Weights of a small GPT-style language model, trained from scratch on English Wikipedia: rotary positions, 8411 steps.
Each number is 128 + 24 x the weight over the matrix's rms, rounded and kept within 0 to 255. Layers, rows and columns count from 0. Numbers have three digits each.

# k: layer 3 attention key, 320x320, rms 0.029, rows 273-315, columns 0-159
# q: layer 3 attention query, 320x320, rms 0.0281, rows 274-315, columns 0-159
k273:131151130115148137156135125108161144159114162172123142129138139202141094149129144100136173172151153153096097131128114112142081110092161113123115120144113112190094074173143097165156170131107105123137146129138168139172136131135145152180113163078080157119069148196134107137068132143183167186161172121160095080099074168193121111126136122112121117108109170122150178101132115149148116106126121143161168122161107140139159099121106094186163122069143139117132112108117090097136082102163132
q274:115123161130117113119110136132127109131126154105129121117101146126106133136129154144107139144143103118119152074098150152119130093172126114109129168100161136126160155118127145092135126136122136127158126090115113119158130074149122112190148164125123128122098125115124127141133123132097140097124135150127125136141104133139113104142115091110128116087138086114096125123096131145151158171106103112147122082144156129108100155121132091109124125151149120128153143127106150139132135093179152
k274:152154098128135144114144097062124161182154191134144122137109120166150146084153138112179094109116112149127171113125131105054102143157131148130141133169097161122059159097090117105066148126140141102140119177118124132094121177101106201099134090121144164142100108177066149148152110124120118121170144100155163161206128155086134173120070097140142189196150077114136127139108123063120094100193114151108114177175114166111144158178070125170073095123148147154123161132127117137149139175137131
q275:103105184147130183119139059155162130166119214108123151131177158104093174110139093111039111170152156154112164098121144194126138134140125117140112186133120202166115123011125175085180106156094121165179051101133138135166139186098109171095122181142176217175137127061145114176210106094049145126142079149201120157163110154123111077162159062108189125122188101116131187123178143181116149189214097160137187140120162123138180147198110121127156108162134118100063119133138159181143157163141122
k275:140170179139146139129166138125134058151075144098114185176156099095104121144146121133058076095100121149158127117177128141161149116175149128147133140092155138103137102046116154109144126057124158165136177124143095062127105153106156140170148142182089126161125135077127147167152073112092142145102117137125198147106129130109188120171154118119120122135132136097134125156095107139069094134158061139125129123088132119096141145122142134090122091143069146105096097138119095123091145115174120
q276:144143096100132098135129191098106115099144059133138077132099074209137101157101152140215155102118092089145107178124077114122102155084146110146133087131148056063138169255109092154121142128164202110104204167147105101107109003179118078125160098154091076094127107195116159111051135156223123131090172070058134147122148081182144165106057181129078154146061187127111074115067107086156088045057161096091069144136060139171104157076136134128089186082120146136203127152127116035167050139086148
k276:136117098131157167104107114133140203106120169158103124095117139137179138110140157082185164176142131140097128154080114113101091148079125100110124109167081122159090136164141109153134111170109107121108129133111161170148163124103137147113113138089148159123123165158145111144099174130167149176145119128130086124099167143132118081111137103142155165099124145132113128125146106122152139142091164133156147119194111171122139113151103155155139150090175133146141142107147092148161125120126134
q277:108139147147155163133116132120103113143144148101107146145126136117143116138108108111114133147142151131126131115111165109119127112121109103114121136106147138121120112088143133107111131118116122111136113110116138138163141142139123139123119145128130129125135148106136141140116110127147147147125131168180107133136101160120113127150138106136158135107131082123140124116128137165150164135136126125131159122133132102135144133150132111120156110129130104110115134114120129127147137102157107
k277:180169129153137101111189103066113086157191177118159162184164083188164129129103100096101048114085113185126157122140089123136137174158128133136140136144100129154036142028096122103106168088152173144172152148129105085087104158109150196130137121150102141147097118130106110136176059125137131139120126082158127193158130165065155142133090082143145155148130124118120149127082127120091080113185131125128165158135140130113210169176136105130114106140111186138127071146122106077099114154193139
q278:124139119097111068138122176122106132156151031166119096134068132159130074113129141158188172108104126106134082124082120095125105132117121112118130097135139061113188114249131123150130154131144116097116167147101146162110152104152102085140151091138131107110104114172099144110057172151156121115152182137050153110108109105139150151128131175090104116120090168099101085142111127136144119109039145117131090104109114159178077077032117155118118149109125105174137134124119132106130080127127142
k278:156118095127135147098097132112134170130144123150111113101124134152156092111137118123173153147113114135127130176129145113106130124109105112112156114144128110147120115151112115109127165167130102098092124151134141161133160124118119122138117136130150123125145109164144114130131151135144138123137180105150104108093136124125101125115148106143120106114157136146141153098109146129154112124102147139107118128167140120121126133119134125169122137102147108163153120107117153111121143104136122
q279:135109149154120171149096099148121102097128136152110113130126146109140102152108121112173140170125124116132158130139120189133134153128104109135117113168133137116085142128103105129122118133110163135119113115118130133157157127153113123117139153144146157086138133084127112119157150086154156149127122137161113153147126115126117106132131143152158129129130139144153154136136163133143141097134107114123130142137118153165151104157135127112128120121123140113147140140125121113179160147138127
k279:137168154167163084165169092104155075170146111135129182152196136143164095135108161087090123160099148175087129132150144146167162128161125120148123175115131166166076128056142147119132169105135144141181129125156179164114150142099182205156145166089073127114074131104078112146145089149128141126161159088122131145164067159119121142141106089160129150118108121076149136065116098143117112096189116186105150113137152129137140140163140124155153079140133184101093114142101113080124135119187128
q280:126147116104162088120115137155167122127129172116121128124133149050132142119150152123110102117137151125097159114108189124094142114160144144147177113140106151178129106079175112109129162125103104150112075099104136152135151152121156166128088107080114097146124162177143132120109125146088108138132163118114140140134126116088117091160148119132143122115152118136170128119188114153109179171149108125146160089157146172076111156119083092148113082157094125123131127066141149146085124127111152
k280:118125117116134145095132116114123102139142093152119096124098135083092126136155105137147089081142122074139177090124170133113137121160144075137154110160153121091154152120130120150102097101135159142127107158111139133113139121149138129153121118200134071117176149121092182141140138119106108104111124173106146124168124125096140140182110153152111147154125125123120119127137089116083157144156160135132138129107146094129107180129144108087101106150124098145123144135111164151114142128119119
q281:134122111096103129156101156127155124131152080158129138132131127103137102118144163116152171115113138130092125116119164093105153151108134173087131118136097111138136156171118148170131153136138097117096122122132115076117178115105133099125127130137104121142138136223118154138091127171113092126150152128077156127121091099130135117139113134134086153132094164128121082156124132114137113119110136173147112097102135157119081144093099136119117153162091087116171130103098125096146083153106173
k281:143149163138171119109112103122178120110129121169119136095130161147146118085155123102143135139136122115107145142113172140131167102164091118139116122129089144133111120145130155121099138156138093092088090115099188202115102139113105091116138130136148133134111103166103171131096145128137158131107143115111152112135154170138113101136118106128127117123134134115115088091128097146113150154136126127154118137129141098144145103140137151147109112148203109114154118118144126132098142090135115
q282:145078127141116156113157104115123121125144132107148100149143091157107159151139081128110128179102116158147134138141074156145156129080067136125107174135145145138110093135135112094185113113136106125153133152113144107160112148158098132107150130131148148137137137064090116181109117122120169104105100128181141105143151142140128145120125120093150134162144119130132155110109120122120095116145116083144172196176102074137186098165152136127143151135120150132109138142158131146154132156106104
k282:165149138103120126104111131133130114116088150124110151134172111154116133174107137119064120118100112141149085130150132133102092166088137140116112117090119131160127111111122142130169122097079148144115140114138058107147126121119152159160125111138107128126126159105173094131170155131107140161103086122135122133099150146101102079130159167106121115097112193148095138166130119143140092131115107126166122138123135125093157123098131152105122138108104135114110094122106132154098118094158121
q283:094131115157154161138116093135165115142127158157117113152136134081165139115140136108135115128163136121097142129131147130124119113125135126161143169150092136106130106055080139122102111103102157176114077092119128135133141145120163148116135127148128149115172151131162153119168111181127104134102121148194116113106147116087122118163146095129091137125120134102131143109157143120143161110172115159115154144125150123103105125162111108152135142172117191115109106106140149106147145109101087
k283:113114127147099149123130125130109118114139093128155137151111120109100129134133116129133122106130150113120174109120121142133132137143113125108150142109159104129192166135143126153129089144105127122106122137118121114102138143146101087141146181163130087137160160108138118112142125121117117105091100176112146137102109118124140153136122172170135120162136121148146100112128100122101131118127136121142127124094107144125112148117144119131148132144104122120132151150132112129100153130101119
q284:144139127108137101122128134136155139127133148102124185104148130096131129101151172141113165128108132108108138108128174117090116132129105158085157137088152130134146119117133145116147150159127114122105144130124119100097159067165119131142118106103145092167080113138128107095102152138099096135096140105080133157112115133125107146148127137145106121127118144176090102167114096136146121190125105120166110100142128143141116186139101143117112078181116145077198153065148112194090156118196191
k284:137127127124133151113115109098170136112083133156100129081127141114110140113133144096096108127137166108150178157100166148142169147169088075126123121121094172147149121152080137133109106118150126126127104142090169151111136138126139145116130134171138113130159096138118166150165123132085131102096124129132160128152169151057118096161098130168129102110125099162123086132146130126068131149140105133125126118121127129120085131143098169128143107146121077113135127100152129142116161114143109
q285:128131155103142116086109143131129164144150157148118123120149145102086160123160117150126158153104134151103121135129152132085107140154121086103149143116149148162114119115118149128127131192107108148117120129125157097127083140144169129142136120115118160139127126102109103117131183103078109131129198129085122172139130142090090124137152125111115105128124166122081106128103115148132146176133079146126154143176153149123141168109068102100131050116164099082144094140111135143128126149137149
k285:124156116112162183089157175135106109109100151148103132101129133124093106139102138095103080111129154106154124135131167133143123125174090080134092119137094153130136071140121143158123141087109119139110115134092143127116129112137203136135123165177096140110132095159085149179124102137131114115093142168118151144120154100041129095149110136156114069108106130103125102144141159145067168117136140150123151107074141141142096110142162157149141122132134104161109125131121145111116177141162096
q286:154141126146131107136149128091127134179110144151136163105179094136120139106146168103116147144127140126149136139154112125096166127150181080139111161168151102126094115124108146145143126137156130133134154146162077102099102087131130125134112112150135154147134109148109118126118102117111126136112131123104139145108142118119089146117116142138101150145137166142141128130068104100127107109117097138102133128105126160128143147188146160126152124117087155101152076112106136146150110127117166
k286:134119155115120136111131094128156130103085140121084149132163130160096128128095155094099123138144118137127121150135122125145122178124120140118148083128122141122132147139134145131108153125134126179133133100125144108135115130138145141105111155098156166101154112106150090117130125137149122145121108119154114137142090089169124091108135132140105126073144105121138117142122117132110116144123120092129127132073089185109155129127111138124100166100179083151151129105105132138131135105121140
q287:108120112161107117147157145115094142160112097116138132123153127145130155134150161151095109130149139111139122109097129115145129145112149085126135146078121082108160113134186150169140138107152151140112157149167137089143125096162085117140129119109102139117097093126117145122092089120147100111079105129114127115105149132144108165120116160120104158156147131097087139123097108128142110124111141093112133105114098125132115150150160134101149147113119176111134123124133144123126136140131166
k287:179128143097104124083134126125134145113145152109113122110129123151129148142130166163129163153107114159155109166159086152138099140097110128108102081135095145137087143134121092116153134158128114124130144142096118140135135113144107155127101138126153137162155138130145109128123129117136101143133128122151126143121125115145100110118122118126126142116143123168117142139140163113138111131121120086138100145111109151118136094124090154147101147102137142133117146085146114170134137118128131
q288:134106107102149135158104114153116110062127109115132162175108117099168096115115092125160132078118122115076088128156193114135165112109151165136129124116114093122166137153145131139133157146127117119116117079168145117098156132121170132131121114155150111125128129135131121139131126151162120104152113137124146096141108146160167129132102147169119088122095129163131118172170125118108144132118177115126102099098137110169128111096139137117090149117124116139153158131126113101140106122140128
k288:144141147131119098159094131129128141139155158144156091119125148154158104113114152150160156141123126133093105141097103118119130111133101129101138165121101134129099120123093118086111093135147129108141133140141150123094092121061119121074152117121120106156081118134132129131134147095125149151145144144126121094117142120118172164132102087143126144142128095129104126094139138131110122089135112149099105151186137128168116095138118119124126120173124122125167103115123131128133105151082170
q289:127109150132151095086141149099119156174107176080147108144122122105113111105121112145093125107132111151112124097137169128120130124161129097126151124106140119131121105087155149104151133129125141109122138132111136117142126087148153130170094081112099108122137130126119126089129124111103139098119131123089133142116104145110114175171130107152114122119118112151079121111097116139130151146124107142123108106143167155105119165122103138122117117155110121123151126150118097149109153076168130
k289:113149087110122176101128148137132155142146180120125141118096149117103133137128127123143090106124153125121146142136153111126151124124115104130075137131129135095120134132123117127101124110117117159112130136115102132094149146133075158102115105158146157096143138141123156153140097133143102083118107144175153141152199135044130133115122164163110108098140103143138145142139165100093138105174135102141105119105126139115122133155117140110081170141130106153130148129116118117118132142110116
q290:108110121076136092129121112145128119104141126121148157122191120145107137131152158151150137149128117120101147110105133161150149137164130152078109106153168110111140116124159117126163151172116120141083131140121136099122139147154118149120138120106144106164118103143142113122124150111120155172126105128137111126135123089124117119109143142141133111149132125163109139155172105136113130149119123131128118136139111139172122138147115110143136108110083155106158114112143150159139132150133124
k290:142162117113125146125146142124217090123124114142102130128149137119119114132142169098109135153141136104133171148149168144135177101142135098131139118127115162125138098120108131120127144120152122142119136120119163133154159101106140116167102134144100110126151125135114152126134113170101132087142148140136135116123117133144108116171139146127118114108107139103115104111121096165094140133140145125122133113147133116134103149146129143141129101118152087077170087095144134098100113134132127
q291:121119146109145099172116108132147163139121149142119159143161133119084158146134095123159146169082101129132126104129115153103123136165077168156132166121148158147119139109129110084195148178125126134143111113130113126123116122136117142145146163120137103139102131105139125120099152117087113104117149113144112150117137127115097106118089128133166117082124122143102126112133117142123125161137113113123113117136118127111133163120150119129128133129102111107136143111121140143094145173128163
k291:138140092079141138134156093125137133128107131131086138112141119138126137159159129085130112114108112138132129118135144129113106152170109093120088132179128155126119105129090114132135130106083094123097120163122134135145133164114170169148133115156120151132128147128136172136140130139091124122096112150106164134131140136077118105143160128171101105113097123124070109125163149135109143133111105148159165120115090130139125095147114142189165145130150087137107109137103127152127154126160129
q292:095123099149125151144103148116129090153143109121156140133086130140177096129076137156104094123156147120113106113127127101108117138094120097127133125112108077124150123144112132170100108122143173117137169127152167099113144098149138090131131102151090122100113127154112171127122119157176111128103114099108120088106143124136132175104133133140054135132137137118110117139116116147156121133122155111117118107100099172157098111095152173122127187127149113143128135140114120099157055108148130
k292:132102143133112114098110133105132159109172129156137132103107134156172122127128115155170145139112125101120116162105079147127127132127140150141108118128083150162089142141109126124121141144153127087127137148138124149117088149145079170113138119099169132114116114154154093114115119100146141140138154090145115108130155144160136129102095086123131157145136134128131169101108146099178086118114137122112142152145093145122150122142105132142104143129143135111141151108146097107129115117107155
q293:132170130118123169121116166127151123114128184129130073137127160108146132099120159132175109102155110121109154138123141131109150105159144129150104121141119144148141109108132145110112141103117161132139103096136161162153163140152111127161118139122115140116158143106127153100145129116134124142112181159132105125118124120119137125143154099165131128145125073148160133105142163158134182149115133148133148116139166114113114176142123101116097099107150110125105114111121139105166141123133115
k293:107132134145133131173144108125093095144107102127198150128120149081114115116137117139155137088129131100157189071114167118119141114145132131108160128087141112100140130115141125142119105123124159104143106116124112123125125092136139085133120121165115099126115157126109159108101100147146155090135113155108132162153120129107153162127095165158126092170126105145148112111142118099095163117182143136125108119096128112126088135157147113105097092154118102156077129152093160130127148166123127
q294:152125138135147163131088149137159117105136093086118177105131141135131126109103145151154143126134139120089141120134159092128131094106073207109131084127129105133158124154164124145114153138126094080115141141125120128129160122124126106102153129123146105135108154133115108127126139181152137119135123111124133137116112148152127121116144136146147139097145133161118139157161110133146132166147112115144126100107131115153135083125131093166081143152108148132157170091137110155118150127136156
k294:126112135150137132186106116113190156133141120164134100153145143136174125116137107132097128157125118156143113147132135146115127116149136113166147149143127139142113106092077113117097123126172132148123116135134167150114133141104140111095152119124108129138121116159144150135121154126091131134121171140137139119137156148121108104113161114092144101141122127107125142092101131114145129141115101122128165134169134099164137150117150125139145109147124124104145112125159130116102105103140100
q295:141154133107149105098095143144122141121152122062147132124112115112115113129127113148101150125150142148069148102112120102107131125105099146094164129067139115143169128106169137146143168171094148122100149127111143099160136123132129076151132124106143129096100147137112148112140151143130109100116111089089116108119087160149138140131159106140115142111131142117082132154116110145126121122143132103156127102149161117130109129083098101124116104118098092132142167115103128117109139126167157
k295:107132142111097099104128167134111118149135120136166102102128161088100122129144111149124082114118130089132153144097154150148145122177108130104128100096109132093142106105086141115111120111100104128093124152111142146087118109128126111110106126184145141112148127123118163113142116112099102081109131108146148130147189142046135131138113135096135140141145130182135131175146131134097142127135132143131092099135132095134113092142168119108104103127110104148120111122121132143144144139103103
q296:145100138119147142162144131144151121121131129134094151133125140104156129119153133075136160143148124132133120143181116111111114145091152122176113145173115162158108125116071108135111096102126105165128122099128117108111114126118138160137130163135129143105135141134126147156154124136132144131138115161154171157156154136082143112144127103143130152125107118118150104157129123111114138118122148139149140135144154127128148116169117145138150137136141140125131109108112132084132123123122125
k296:100143142126080106122128112126096129131129105136121150120135124119117115146139109127142122135134141113129163087078117116116120119163125154125146115088155118121144149131167153090101109128130149131130110093162109155078104124148125125134102160089122119132070127120119104147165144098152117167109111138088111132123129122139163137116116119146125160150139114135101104160171097113102133101137129112132129147094111128136100145106143126108121093119123151148115130127132129144149117142113151
q297:146141098134084132150120114127130122133141118147157145135135121140107145162131111148119116165134150132179107140130101161122117156111046142127131144133142124092104143129069123135141090160136114127088139176152120091099116112109131130101124090116192149162141115133106100129110137087116145135110115133157123127132099171140129145085155135117136124129124172107148148142097135078123081099147111117109179141130132129161159065124147137135136167141139151142129103122150099132159121181124108
k297:122131145137133138114124110142171130099132111118104140128141108177133129106128150109102152138112119155122111153142133163140063140096132170144109137154150108150122101154131130122160144121143132104110143099137107110153161128114132160117164181112149132127132137174142110141094161141125144146132147121128111142107115130147116064085134139092162137112120186122153143131100118148160126155078114156145110096125120155126118132132120173136147144118125120105094101101124103127113078129161135
q298:117132127119083071160171145105105149143090160167110159096164127124134159111147174122132153119132137094110125104106123127127136142156186098119138119074132117133095141153115166151117164113127072160127126122160121108116077089140115177163119136152164147124107117150124130119116099102108081146132139141115141144106139107096104132138103146121125150128120106147123116121126114104138125136072123145124125101104139158128137203140129128080145090128129164102167114135099154101125161132130193
k298:138128134120143178129151121109107138103089134126110129143107108138092115154114156128117105153160142114144176125119130151118169150142094110140134118118121170113135141105147107087125139154163101142156127128091142135150126126117157142127093165142100143144108123103091106123138068128104106131147104118116165110119086102128150159113093098165129142123130093140117105119163134101097138138100131127152127110112100165137115071133086145169136126092146128159129146106113125175173167136128142
q299:117093107143154164123136062138125077135103131113159118197149104175138158139113061120126111152114096145180127153159126172179151138096129153175118125167144143095120125121143114133131104118116123146155109151128086122170107154141132133097149149147126081127137148064126101153180084123161141117128107134187121121134141145134129082107101126144169124154120110113153176143121128115101126092176123124105171176161091090144152104168134118110106148131126151125067146164139125127172135132099097
k299:137151131107129127164124164149132076117153123104132126147135098119107145157125127143139167138125120165128093103143085153096072131072144140086112139134156155121157117151171110137175106116105131147108150115161070092147097089141089134158111142122112109120156158107171088104155155114131109159136084158099077106062129117167088132146135161098129156125141194147107152148118105131150098089098078121139106145121107121113133092108113128089148161121077172115147133120110122135133098118150128
q300:129117161135131086141155164123104127161083147140137118129145102111150098106115135120112124129155127101117112128167121125121126110104184068140121121136117112104117125155090144145127111102150132118139138119157128094105084109120144112148130119138085134095127107153120144108132120089134124133123081149110127119095117121133121159153120121122077118138108172127131096121095134140129132109102106166104110091100155146131129183132142171114147114122124156159138093138094120113144118088158147
k300:145096159135075159095128122146100155121155134099129143129078124127141108136124105153131121157127125102109109163106076099146116159108094156124085114107103140147116179127185138123143153163158122150160136132153130117139113126118090142113150118096139186103125119114125103128148107125137136104141143123162133125135095090148169156095073111128115166111151070166109164139143142111133135109101152091113100122107108165112148133135097154125088126114131116175164147117109132119117130153086140
q301:151148140108106087069159161096088140142105193127125075140141162117103120112120138163133145104157121104100158143100140125128148110154172075085120138125125152113145111117118132105111130124117154137123137132132174135151140096143096137192093112133146125110154159097111137103120147089116133126112132131086102137126111110118132157123121086139113123144122048126120131108134139171144166128111119162122109115150163122130107175109093142122145074112105120122105133132124134138144148106125125
k301:112153083157142164129144143144084126146123124112134154148112168076119098134102157141104134101148143092148163139168160097159203108118100121126120135124125157086147128125162125118135124122108114121174109134118142107099148089125120105118092124152118106127147132118092128107118068157160120104108122116115161139151114113089141175153107133169114106126149084151125129143112159117067136107189173127130076078108166141130099127160156105133110120124089125149098152131094149113119125156087105
q302:133105128112142089123175156099104124168101118110118116104117120163119112121103127199071095105135161117112117121094154108123131139163123138089133127074139101116144118112173119111134140139157132096112163136112148129132115128125097116143123081130111135120098102105133115126106136092123117100113106120084126123101100159146154185125139120110103114103134136118103125121137101176137134127109151116145122115139130141101107118105122153128119141136128116147155132156119122156102129079155134
k302:131115085138139168110096120097110176116145180120105096122113137112153127134136142142146147139125125115132107196164146121151135133106151108127093123168114125114109116111100083133145145129132111111113132129119131096158183127131115135078134067133159155136185110114138128165119123128111156065158162114189110135110187137121121108128149082126147104124143136170126143122095195118161134097122126113109131114175141150114140149161084116135146131131117121137104143105148106111131119120135119
q303:143098131137149130118140105106090120147104114111125101126132104153129110113117111166113106103141092121124122132149111159137129141119142087123112131133151127103130134146137130131151129110165161126154166166114124141139118135138120102117121108154091096135110145089133114144123092098147160122127109172149119116119137108150105141148124133102096121142121126121096124063095123145121113072125152099086127153115128094128140123144165178152142143132118137130127119182125108111131126084122111
k303:136134109120100112117125117131133128137151180090107120147132104129143141184126147125140154141113107146117101176121106131130144133110125174113117105125133127116123181138150105132141135133109131127132146134149074089128150105138105150127121100124149166119149149107175093124132130094163098158127107114155090140099169132146128117113096144127135186115129145158127179151146151107181113098108153103126105142142119144083162120128105119123087180122111145154090136104125113111143119128124109
q304:123140143126141104107125105155132134104108156128090150164145128106160144119125106122139123146127108108147155173183123148140133124127182139140125117168116145129128128100105105101118113136101152164101109094136105135073091182117161176148115121120123124147162147120142119134160119080124138143139118125146118156124144133130126129132124089166149113127152121129147136141100144113134153104134121164108155132116145114112161139164087123141126098127131155136142127140129104111102132122129102
k304:113125109151110163169144169143097115117093133088132121114133098103107124138112095131106113130141130114128139105101148112119144121128140123142140154101140122115174117154179110138126115119116123141148152156123137067160107098133164150117109146096099107128160126094105123109113125107146108117098093143142119124099110121141150141135121150140134118120120104130129110137152119118099137131122147122158132130082089144127104138142128109086147127125133118135137136127142159138137125125121157
q305:102100148124134135142125127140139115119114131137130114168115096090133111097136060072139119126142094161146135108158103139132158136121131105169119164178134145115141149118102105102107105097133166154134101121147105138134096117121173153155150162146101107112132156085111144150137122142142129101113086132149119113126121105084146149123113106126107138162100142131133125103107144138115125106155127158106142157105127124137150130163145158120124155145154138125090111164134124099165136125127119
k305:123095127134088142136119140146101108141116109131146168143123121113101138150101112132109143151150152128114142123110117118129161151131111176083120130096137122106198190145149133106121127135111125127112152133168091097127104125138087132145140148130159126108163150122169106119137140121164128150125119115125128124089125097150128143113103123139093165108120117177098134146139105113149127092127143124157101132096110131108136131109153116093134156105097153138097139121086124131126152112123129
q306:128109142137127117096144109138064124150116109171108113129158150138118175138151099147105122154136147140168119129150086151167087149135093126096099155125151121128101113134125072128115100157149159092124142172106114128141100161105106107103118137123127123160134149108126092150123193085110142137116073135098118115133149152119087147115170145101135090126164176135090114118117131130145110093132092115112125187158100118110166117171137126109136126121101109128109138129138116173135122158116097
k306:114117132094144131139098160128113114137135144115091120147132115138141141133119146113101163120124107147102077143131156106170135115080138134159084136145102108160145119165135136156141175106139097157163144114135101091171179082167124151157119114093137138106144125168135110137120132129120149106095121110155160135104114123148085082132160174123134110102118167127153159145109153125182123148133127137108153101167103138092127150127111131169152145129156121097110105112121112131098108117126101
q307:105135128109154121123125130118165139114114149110146138073123164081152117097123172137106131099149118142085122123116185088100154104133130128118174096112099154160161106111155152128113150110135129135121132096130115137119143106134134139129130121098124131121093146169155153116134140177099083139158184091119130172116124147104139146146104123158111142092138112160114118130142094164147163172121100154158115075129175166128111141106094099164071088125117116118149155121137170103102149095171168
k307:120144117145122144130103142146120130140125099144115119123119139092116118123127112124143095110119147106127157126128148105099156103184100131153152134126135175121136111133132158078097085112118150105101089144097143163082118166121140101091133140178134129135122118122093210142143121134106130106113120137132160136188149150077139167165126124162115123128120078133147078150172120126062157152117131117145126125101125110112133146122145125111103083168153110137120131158159137145105162132119121
q308:124125130175123121131155129133123136103114141079133152103112130139128088133100147148126149097155111100113116161115137120157110111156117150127128098078102088136147136129149147185128156129110148093125140085168124146140183137120137100131127137131143102109114110137133122132110115152153133122130122093099131080156125142172178115134098129150127142125159102136098124158159129134122126127131157103173110093107126128150103124108194094130083111112132140147157161121134102135097149131149143
k308:151136109114126117134102116128138134139151120136155100130134130144168158087116166169141133147130136155139107174140095118143139110133115133130137132119095135129102092122120107112122108128139127116140121153136163138130116136095131136097149075126135140160118117132114165114106133135096131141176116125150147137155141170114146117118130066123143125110144126124078153113151153105156145145137105149107124127184109147133139146144111159144140139156131151133158137103156112126128083134111128
q309:106097147159134155100174100134142170135111108121115111105122166154092127136148100149114103158114114149169126120165087191162118122123134157127139092149141132126104148136152107130156128144139098103118145144116113138115139132106122115080082144101139161166152116127139088144117149052107128137128117139129144132169160154173094100151157114122186113097203103165137162116140136105132144118159092089112127123124157123142166103157131089129072077118112127131114104133144114171107132178095100
k309:134150093139134124145132128158135102120119138125103105150156112146133149125110151130086101107110130154114110128162123125161080126112134120184107145132146105148104088122159110156144130098133139130117139112100099104176150127102140148143130135127107128155141131091118131131086155141133156113110117161144156134155113137130113068111199151095107106064122181108120146131112134157148141147130101102116114138164166150111127151115135172131194129135136136125105104117172123128095106128152100
q310:121161082082160121090072107151131166137166132092139166143125110109120123122122130098156155103129130132118130143178112127158088102134092102118113120151121143135145121107123122132113114126123154156085141160099126099167082145143178140098153132094116116114159156148144081117166155124122139132132114112142123133102135151114098128158161140125155124122118133127141127142140114137157158144131116147122099105174140098100119102115090120146125122127146116141125136132119110126089134106114078
k310:117131145129126139138110136095119114138120095124140125142133135120121107116147098143153130113139155101094121094109135135110178127143117134148138150113159141077137119168138135151087160091149173153129137118117146136104077107126110117106140151125124124098101096157106137129132145115144088079145150170131117100117138128128138128140116172108111107169132143124131170150115111129116149125147159136144123126134121099166087158089158101146119104123117134143118133129177132107122139169126129
q311:138070136113100147131141094145087116111151112124122113161153134169107154127161089101123114133124124140184119109137050177147164159096140129143138142154149129135118132136160120123175130130158116151139139174092143149156120164136074148121111170145135123126130150078104122193123151113121161115133138140165131124150175125131109119134130139108158150147168109100144159136112154132100108106130135096112178142161105088141186111144144144111146175106096127108100135157136157147164117187065132
k311:161150124063168121118137137121117076141126157104109165144142142138138153150157141131088139110108104163132107070135106123119087150081109160106147106129122119123134120131125079127170138104078110128120161125138056087145168108180150129191101129143134083157141176117142096098122152115140100179114104139111105096099126180177094129153166170097121145101131224126083129143140096160153090112147109132142109144154156146109141120102122136127155128109098144116107101118118182125097145133138125
q312:135144105147165145119114135106149147135126114093129148082109161111117101099136164147130117155113130129098124121142152109136157104118081136129153104091113102127141126133149165152140170150107118120138145104133125095115133103152130113136121129094135138167127093155135079113137110133171106138148147088111126111136108150122150144149132140162129134109147125141129120152124109105140143156129130095158098077128162132152131132114148095141108096140122150097146143090129109158097137127147151
k312:154113129166145149141103121126160113128114122168124104123133155127147135133138119127134109109146144136159163135119160127119131136175134116132145121104125124144082046109119132128082099139147136137122128127103158114133113110111140140090132140186117147148136139110113176127119154139080107107093153143129151106147130148085131101121128123134112143126104122136114120109147134110101148143109104112112121143125163124121117130105133143096184131139131109138165113117207145127100130138149138
q313:145145122143126166135172123100116112140121149114123135134158116174122149124151145150114139123114143133154169101140106130157145137129134152115126120115116118145072128131183128127148105116153130127163168159110127128150120127168097150130141165113141107140142137097108116140116126104129162165122139117135141150080159136107096152104085137116134159140148093152147170113123111111154112119150105134095145204149088152123143137191164138130139122134145167142121112124167124162168145137077155
k313:159161122114129143147125160122179117116098124104063149153080109131105144156120135141108137117122143122161135119155125132095132161040104100141116108126132156175123134126109084171151077110111144154172106109118124139160149093166162136156084111165115097153145126140147076148142147121120123132109090147123135108107138117126053099105148152145155122139122129125122096149120136143133110133118109129140161111139121120112138100103103160104122151114152161127139114098149126151111131134129121
q314:122149149117120128157079150145113108109106142147120144145118121128132130132098111127115147121109126132138128127104148123152124180157134107124118159139144108135142133166084139108136100109123121142166119117159131135154118141123135129128135160134131130108122152145127148150138100159129123134119130125137140118151156117148124105132111110117119091136122100130141095116129138143126138121086138140095122099090123113114119177102140147085146178124145107113125152137093128123138128111135156
k314:137115141128139112115143124116126181123127152127123111091088129138084116125118142122130135129144147137138098113122101140140134108112126119119139144152120109150122145132115116118133144147092123114129103151110098152109102142144134158145144127084105147145097133151117095115142109128150106161155105116130098135098128100173148132134076116096131149130159120094101142102159138110143110101123137105129133168109106135133155112134124121152097139123138143140128136142092122143166164148136141
q315:133167153102126113108114179120144152141119185143118086154145132095146135094110144120154137127135146119106159144107144132135119127141146064088127169165136161136129092117115142076089131102122138141141114084126147096144109115152133128169146071130095147118160154140160134087133099164092111125115159146092131136091138096110130146181137102117111135119104109120143121108115131142169180136114079192137134088144182138123107191110069157101151103133151133114138101116116163116144140097135144
k315:111123135158119191147152153123095116141117132117145154134143134076106115156110106099120127108141172065124189125132153087119168096164114132134117133134140150119143152138155148136119135134130118128118096120123126144093132146146138090110104124164125109116160120138107143131122089117153106077109109146130142170145109097093165170164116128184130093112144078109129093138156129119057147132165142142158094112047139108147086115158149103132105118125138112153108118170100134124135151157112108